Weights of a small GPT-style language model, trained from scratch on English Wikipedia.
Architecture: RMSNorm before each block, no biases in attention or MLP, untied embeddings, attention and MLP in parallel.
Training: a variant of Adam for these matrices, 134M tokens, 4081 steps.
Each number is 500 + 50 x the weight over its row's rms, rounded and kept within 0 to 999. Layers, rows and columns count from 0. Numbers have three digits each. The size before them is the row's rms in percent of the matrix's.

# q: layer 2 attention query, 128x128, rms 0.0887, rows 103-127, columns 0-127
# k: layer 2 attention key, 128x128, rms 0.0859, rows 103-126, columns 0-127
q103 095:509512557461524504505508425392483558604517534480504475434602570539545463536601498433423522526514498446570470473454507539577543592467452520486460492488479504450447522502596449552473456540531522464426416443471501464583586569481466608433534508417548399442452532416421511459518445506515515494532448496453558582528565444497461489477515537540558483543422559443513485475471448534439550589478
k103 092:482516560468449474508384524439458491457441525489453507549484548531481541533510491525454560515531467540514487511317450467546493507452526519553424508512366538415474502585527485363583511588507473497546498411552519466525497559562482461460500515428411446493489565507496490543575582485543503553463488482500443544484554446538479520567490487492478538478511464421322475479464558517505587514472
q104 107:475492638393439501499515499418463448543459485571427480501588486595508496494525531521493619522546526462499477503442466526550434487482504587501558471444378553492548474529547417397594438568439479529522424444551477478623581593473428501474464463398485529482536475483497464565488486468463507570497451468544474502536635467494480527523484495486550540470465535445456444457512495492440505500486
k104 069:464423501459507518394409510385471517519446534555456504522466548505491497530517507473442475543468465485541495570468469449536531571479565448554431513476384496465515435602540474416582482584500441511488455408542500435538528610518549599478525517448512395501440544508520483529539528463545543522442477466469481547521568522495469483573454527468488585558441532443390483386486524517454610494432
q105 083:519422550519535449571530437495466545592539479522514424557565600496533472499553472468525479509485570528490598500465467480558558436617501557502495469445564406556497545543550493609561492415482522502510476490475493606506377431461451538492499585507600490462546480522542580512588478442526531545501569461584518516524507464462513571438532536525474471604476500516466552555506564600548505577527
k105 136:486551408589483499414560465606567568491555569447561503496440421512516498521523435517507576445566581543453504446495575491510473528523481477453489507508514519523433548536396564523354554391530528508583540558397548443530496453412496440524587518517523521537478576421521475461478458482519524471556517518507472425447462436544555477468507501482472494546546527554619511495473412504536558446507
q106 155:528478377590534477452532468620562550436542517535619590570447527459534465455491477451535463436466513493469483491555603460449547547503488455385514514506608414545399480405449525606410482436494524476507533598456486530419498403502567504494544529590521508487504498505541488507490442525541534481508537566442519512470503591449514511487485465431495443530568482523566532499544522525454514471523
k106 052:502504429583465467485552549530502494541552469486564519424549505370444496470368512542528449516525508555523510423564555539427531506538505477534498584489535491569555496514495533566469573433537506478569520588444562628473488377480485469572551437558535599473558398533452536542486529567486524471499529510560421524544487556497505525484468475465497413449504524455603550550548384487531497502513
q107 135:507528605435526574537461505409405463500460466528402515532584506572440545499511536565469482575475469483504507503416476580546440487522516557594515454501371544496509481507558444390553428562490488528523437381572503489528483543415511516439412467403480505509444509463482519519507537498475444514530400489553442540529593472583472452488449510555558565484423484485401464467461496482522480541494
k107 055:477518440579475471432420508417497508499469591508567515491421495577525530539546443469521518432527447474529438610455449545446547520490544600503496535485448491466535486550479422480502484491537527417535600389407490425547519609416427465466567521460495396422502507534551463505546492480535531508428483486509634430439545473379513544472538551493441458510506421488488531505460541511512565518490
q108 088:477496618409459564479420507404551536499602510470482516572518495519433456518599525466505536478535524428553542565489532500557532497512517351530556456551459535515505524510519454521520553499611506460524461434545528538488571443417538510471522419495576538526481478383457524543435484529572440509530501448525500487539451459612419508483577460450458442508366546537551432467481543504474510538459
k108 086:494460495417453486525505454463437471487467493465513463512493473581539488558544501448430539579543478523483534546484489524493530481467518484534573465467449476457422428570451492469493440510566567520509478353418495517610528573536453485488585546433465430488400604545564492545615510413560555535518451465487504505477508515413478453518352510545490541534506520539427454464477628516557564466524
q109 099:461453487524567588464496414556421460479512504590492647559524542515550583514497593532453394480497499612405511505499553489488555504478513534406498467572452513543443416486434444564467422559430481498450438502504499519404462507453594496413501491440456475497445468567444439547544435488570442493481516482473494556445586508536508480469459577502560456498467437471518484446516585478469495556506
k109 105:490529408586407498590450482382386552481367531494603442491527585503442509475492526553553474454467518539510472474546518514500584451531519437496469530571483470410522441582484482473507539402503471462603482378437491543552516512464477524498530517599531532529551428519571517545433451446536546486498538486504505397511496510442491579518526470524552492419553443527536556487540520556432483481509
q110 096:548474480512546619531576564544467420490485487554409524500512472592599532562447462598496524520501484527446436474507469540506491430451498516585436536541491557494578425431522541450434448504431491477463474448447546486532529514465578471493465456408457531480489542435524468381436497421515527473401461400445469408454502568492463430421467561485561492447462471500503421514468487421576443494508
k110 090:553495555553580481548507465399455512431564481552580471518485608511474516501529512485580490431413468517447470631479547417509529456406481429540480570571485508470545462460490480603538474546536515439448602518527470453532579530559494462476465542552538536483528426549512570511529444588484492447452530413478562534445457434486490578458621544599487514500562501524515485573437528527504545459508
q111 106:488557418521446486498566522563502449478530596414429484418438456471516523529434550537457538501606536509418423426543507444448423482475447584484525580501492599532519558468501489497483467484454471570470532519481485525590532604610486499476459537478447502656444437555579369481454513482423515450418500523459520454458480518502553534548471436563486554434505515437516516502458492480504463524498
k111 107:552516605592602536455467521547480553470548521553540497583572475473438443478401611446493409512463473409496475472563449477478464498515481506433545478483542436540578539488520459507536482599486434524478433537626499523404451542498504569541413487495550523512580450469419485579495484550511459503535555504455547528541530532461533519494544483540540461513529561376540464415510607522452504552486
q112 111:574568454458479532534549500511494508536484430613498509583545447527475528597416569538439481530566553540568499469536452566452452394514567546497583444505553554492564545467437474450597553504478519504422452557531591506418511573455433435499467455459519504569449460584510475556495432463458456502626536529556464393536461521501508589480494468510434472510449489567484474484486473459543465576534
k112 109:502444500428437519499539467466475474392519466537434512594574524483466558485455506577445502595537492480500450483410403526497452409465463524600556426565497557564584495420549480447531458524433519543467500481570480578512512502441515483453436528501546512559448506544474513595424534468452508467472452565588498454520424503572593493451402516426547503516398480540466468533454513526482422499595
q113 092:536560554415467496525504502484468424525512530621494507511568503541492444551510534532411555507600473501552521501502447605478491367495517525523556476490533560482533471587472430445566551461515490451503526481569625477486518610550499451538453501452539508502461554559546480542440420490498424518603485546567490412487345509439461565502544579497419486453462448528501469456494445473543473547521
k113 094:503472541467519449477482478502436388412492435533470459532634533461434577477470503578420535520489518558478477538417440541515421454543435559616468447461470502577615478516547480491581442538458490505499436530529477519494511552515520496440424471401575520511450459536387506489487626527491466489441482518537451567546484573556514479421473480471527476474423505489384501500452460516569450555498
q114 106:437542518440384528515528550511442429487411367472493422480526448514533500598466482516525543465492555519495584534477421597549464534567538529551528425483502491477467585549426552385517542527576508428425496572526543427499452560520451433493487485497512537500442488470465498481518546576428485469551510598619486517545474536549501584504501497423476461493463516616459451509492509504534453547408
k114 100:505444406483522510453451450517495417431577463578483582590491504513455623482474548529477463546450434474435429476512493552484518422525497506489487447445549443587522434504508496467498447555420487478546502452543496493442527473377521484455518501523630572455435589518506500532436600487509472532410495563539492467426515564438564443439403423427558536503438468472478496505530543459573513526552
q115 115:511517535522507504508525477537492511532618642564528588489468598471481476377506482433468527506485439446585502504499531371420528465449531422459459558467450513507465441479513442549521441481419474558566473422499413492540525468460557579430532534481479471515521494475513529535510488470596548599457499503431573541450529486511466472508459486533523526489513438418476574458547498508399611396534
k115 113:481445602452448442528459536522467473546394555468529436412490519550505508489529518485505575501512560532559520545478518531588490603453618488503527593511489528362444526554515478498536532574566526473532442507513504483570538589657517536472502461496447414533524471523499491516536416490549541451471448425463383557467522427509452534532464516573444419468501556494496499549440494576447501480445
q116 114:467526416501526473434490432589539567472503550415590489524434462429535456553507432387545474479494484464536506571580576447446550532514489415511513605506537439482402547506480573542496583467629473481564562569490491523468465414516531459459515514596541518486530509478595479580551502533569562388476477520423449468499471488451517495497448421491479480508518451494541509542476581518498587446477
k116 075:548469457561503433496563529556546470509594572507533498398461441534575466529504400445498474436547540464457483511568512442491598552469519451378546517419539483487526483500477486576364478434505536484453544457426520467503444469502488507519566489493466500466541468512522467444490476543491459559375590509468499380483415455445491510454527431557456451517570573478599506447520421432528514570526
q117 091:492498476454475481447440413548440517534496446454502542508514502459425597437506539432510466621468569473502388541549553426489567525456517396513441481508499560468472543588464469489528460536567529573493554503551402489402493496481478516475586504547564508470506550502491499576507492486539473544420447564476580534502598485441578521527517453582475560511519451456493452554429651489400519526472
k117 089:454470559576507382585492503441501456552531503421481499522554495472409399498453506522558457524574514510543544524418506557532445489575502531507546408529540511411536574464578496526620488528510516508515432511404460589451477544531526472544400496496491479587553426495553516461492571498468519449545521465559531503456380488483469479518545481505518476476411537427548459461546508485470338442478
q118 090:438504446544555486486480402507454551442529445456550589572442544449500505474490579456488378525376510553458485502484497477551553528570476513437427456534541395542490422455459536516467461551498546526450451530560404631396492482440583530464446465540547471532405495468430599510534489459490474562460479567411550509502554576532509477491439588456548485499500489490517487466539518499476439462452
k118 105:474494520466453497574522442524427432517476424452528467471594505467542593492453486664538552453516433560441402550467439544505426494556509517578546547508508556481447476533569549460611510407421497503540551553512481588474476493520497551512412515512496467476544585613507435585496507491523499444505493560559458525509506491503551482503457481401463532426474494464438497610486561579564455512496
q119 091:497478531447403472501518541480517447547495566478467390428512456454469486516481474512452587467597504520437513571501484432470355506444434552531548593493416582499608587526505471503539519478538438545546502462483581444628490615569411503482530577450457495604489458553514386473452506492454576487539496480530510535467452495468541497544543441543493531465494575445457528499476484487542537489500
k119 086:538534568558580493444446551477504519501505593574436570610444449520548439469555523378443468506464522362542535443563402467515574518488509474474501425443472383561476519522462468443429409567492409599492416432556561459490500547431480554504488457459479455534499480420477507544473475481545549540486514463444492496509505526517435490491494538571497518560476507433495445401500543463474567526485
q120 085:578494601614553505500467505485504467508530442420516476576429501400495445604569476484582495503477406463458568501537483557522509474529494455478425554541590471520455499488507569482440459471428550483589567443502472423530456488502497481518441515491520580542482531515569642453460600462500486464450533432613490463461467500574425436497488491451461519511562501469493489594490501470600491413513
k120 129:478529463473500513494619516555651554446574459465560449470473446534554489522523467464576549487491495494546513476567618513468504496450519472500532522483593459509493521406479520533413563465487583550447622535455517498527473471470470476572554508500496554469545475504546438456448461603472497471487527501490604548428376507464523510454571472498472470544589475587652521579494462499534500494540
q121 095:540441451538504490473495574586604558442545523479556488519402449450519483543475415495535552518491459524460513485564561486469505481468552402514492585501613522509452577440447571501445586437511538476450637536458504479415492407520537464540545491566432554508528559527544513419491551537522544398458566483473523477443375548494494569494475455465433500540566485547527573509438452450502525473553
k121 079:528512538496483474570524559586570445478582474474543497433505460457470504506444512512545463450479527514449524437560553511458513527555468454451533469475577550529517526374543441663374574480484527465464551661450469519500470465470495524552481486524550649511523450506478592462485538603434453490482550516560517471549435545487505506442518496511494436527538519563590485539536440457522430475529
q122 072:452490493501509564488557450499435580513522466520507585517537569547541506526541509514497522496364509497561501587493418469465455409490508569479439433465521403557534501497508468478506544499467447489398457466555509555535586586469445557493507610563540496454452477568482539599548505484440531631565579548521551586495570515484467612511543558443575511471510481490504486507610527503401489534504
k122 175:476437593407523545486432504336397482529415463506421502454488497493444555456493558567477492578497472504502464471427432543539455493523553517552441531512402549513511455558556494404568437560453455553552461452548487517492491537517489542486455499448510484527414554443445532524499524426529498480439405533514466558507581526540528419527419502487536551473420481419338504511491487510481489522467
q123 073:478522544565509433539490500518531491486497457466550406516360534439495463467545515520562544525501527474487564519488407516538543479589503549484492570565510548521487431458519477512536405477447529474528532483464447580509508611446477418559437525508538566602492458458472555492435613544447550458415478504538434498484609595539463441503365549443579550532569461471496463466464508583520462458469
k123 186:505535384575531481475589464588605549464565509498561490531494463449612487545506449481521503398477494488461508474574635516471524509499488445457514532466624417516442480421464544576418584417511545453464568573474524504499461404459459489555565513545513505509557522508528418455492483524496506517531613512493539488473490501471509539493512448491459469549571530543664518527564497495547542527508
q124 087:547539553468466486425481516483543552592496522476439472530580438546452506493574491474526616570577554444513471487469458419567467499470429524477546408437482600518483602483572449506474470495549474526533485480534558567559605463495456496416511486431540482474464486431559530555491478544494520505477485451560426444420583493490521470546495514499476472588472540490499541423425556573413476626605
k124 088:493513404556492456421464440485597559448540557503592472476477528551540490504488411435492429407572539393448554464493617447450532522489504472423497530503440470507539499566363448510416526477582521494507443478454463469488515522457494470544550507507466513504433516476494443440553504601601548606522582518466514521521495494503455484502539508525469508572501530553644457406530564494445526505500
q125 092:551601533491511522542456524554494516575491505399489491476442433493383609427515575483527488410455493449515537549492565507453520469444547517477505482477510493436474478556438545462504494460551498508607536520543541533461403479418418546557454443570514615514499457536534558566470464558493356485455536581603434464517522501544505522535484453628484584488512458552485516468505555454524514559533
k125 096:442559467554566479513557533441621445560540519525491486482545456594452451438466481493515464642569513462549449562480428539525458481450436557483506430443516500490538559439526466493507500555457484554484534510419388568473489453383435512549494523478460459477466476430491412549553513399467461502548450450553634520478497463419488538527586510450550554456477496507564478518511456460424424462516
q126 097:439582646431493536485546460381626548504506569453521527572431499566482485417581513479601536453475470396572476520472518536491473498533487473462536467487485489506488522526432484492512514475638544478547476452540476537524584489434526546497451553517590453513515498423488505603499501590531560551534539516563497475467507499519465565555492524423551516515486546521492463580522643520512505551432
k126 101:459460353477485519457465440447535531417519519568490441498522405503636415588432468487462474485518473439466479453610435515530548559494530452497500513409509466504436500541502515509400508396562481510443512505494508491471448525506421446535557550496557469541475632547536505491601550450516555503474417528481533552490510584471529445529384449414489518565519557473529520492473527495532562463548
q127 106:451601589473495494570472457332516548489472489406494500499402517476470406553597436487492550495510450551552561581498502472535493461576427419495599523598501459523535527532512462500533518521561547492555483420557514590568540468475507442484482493497540415502559470492528561542509543537497488563404547434506518521597461417573457492557500432478428482498487602481561504508520481455561518507499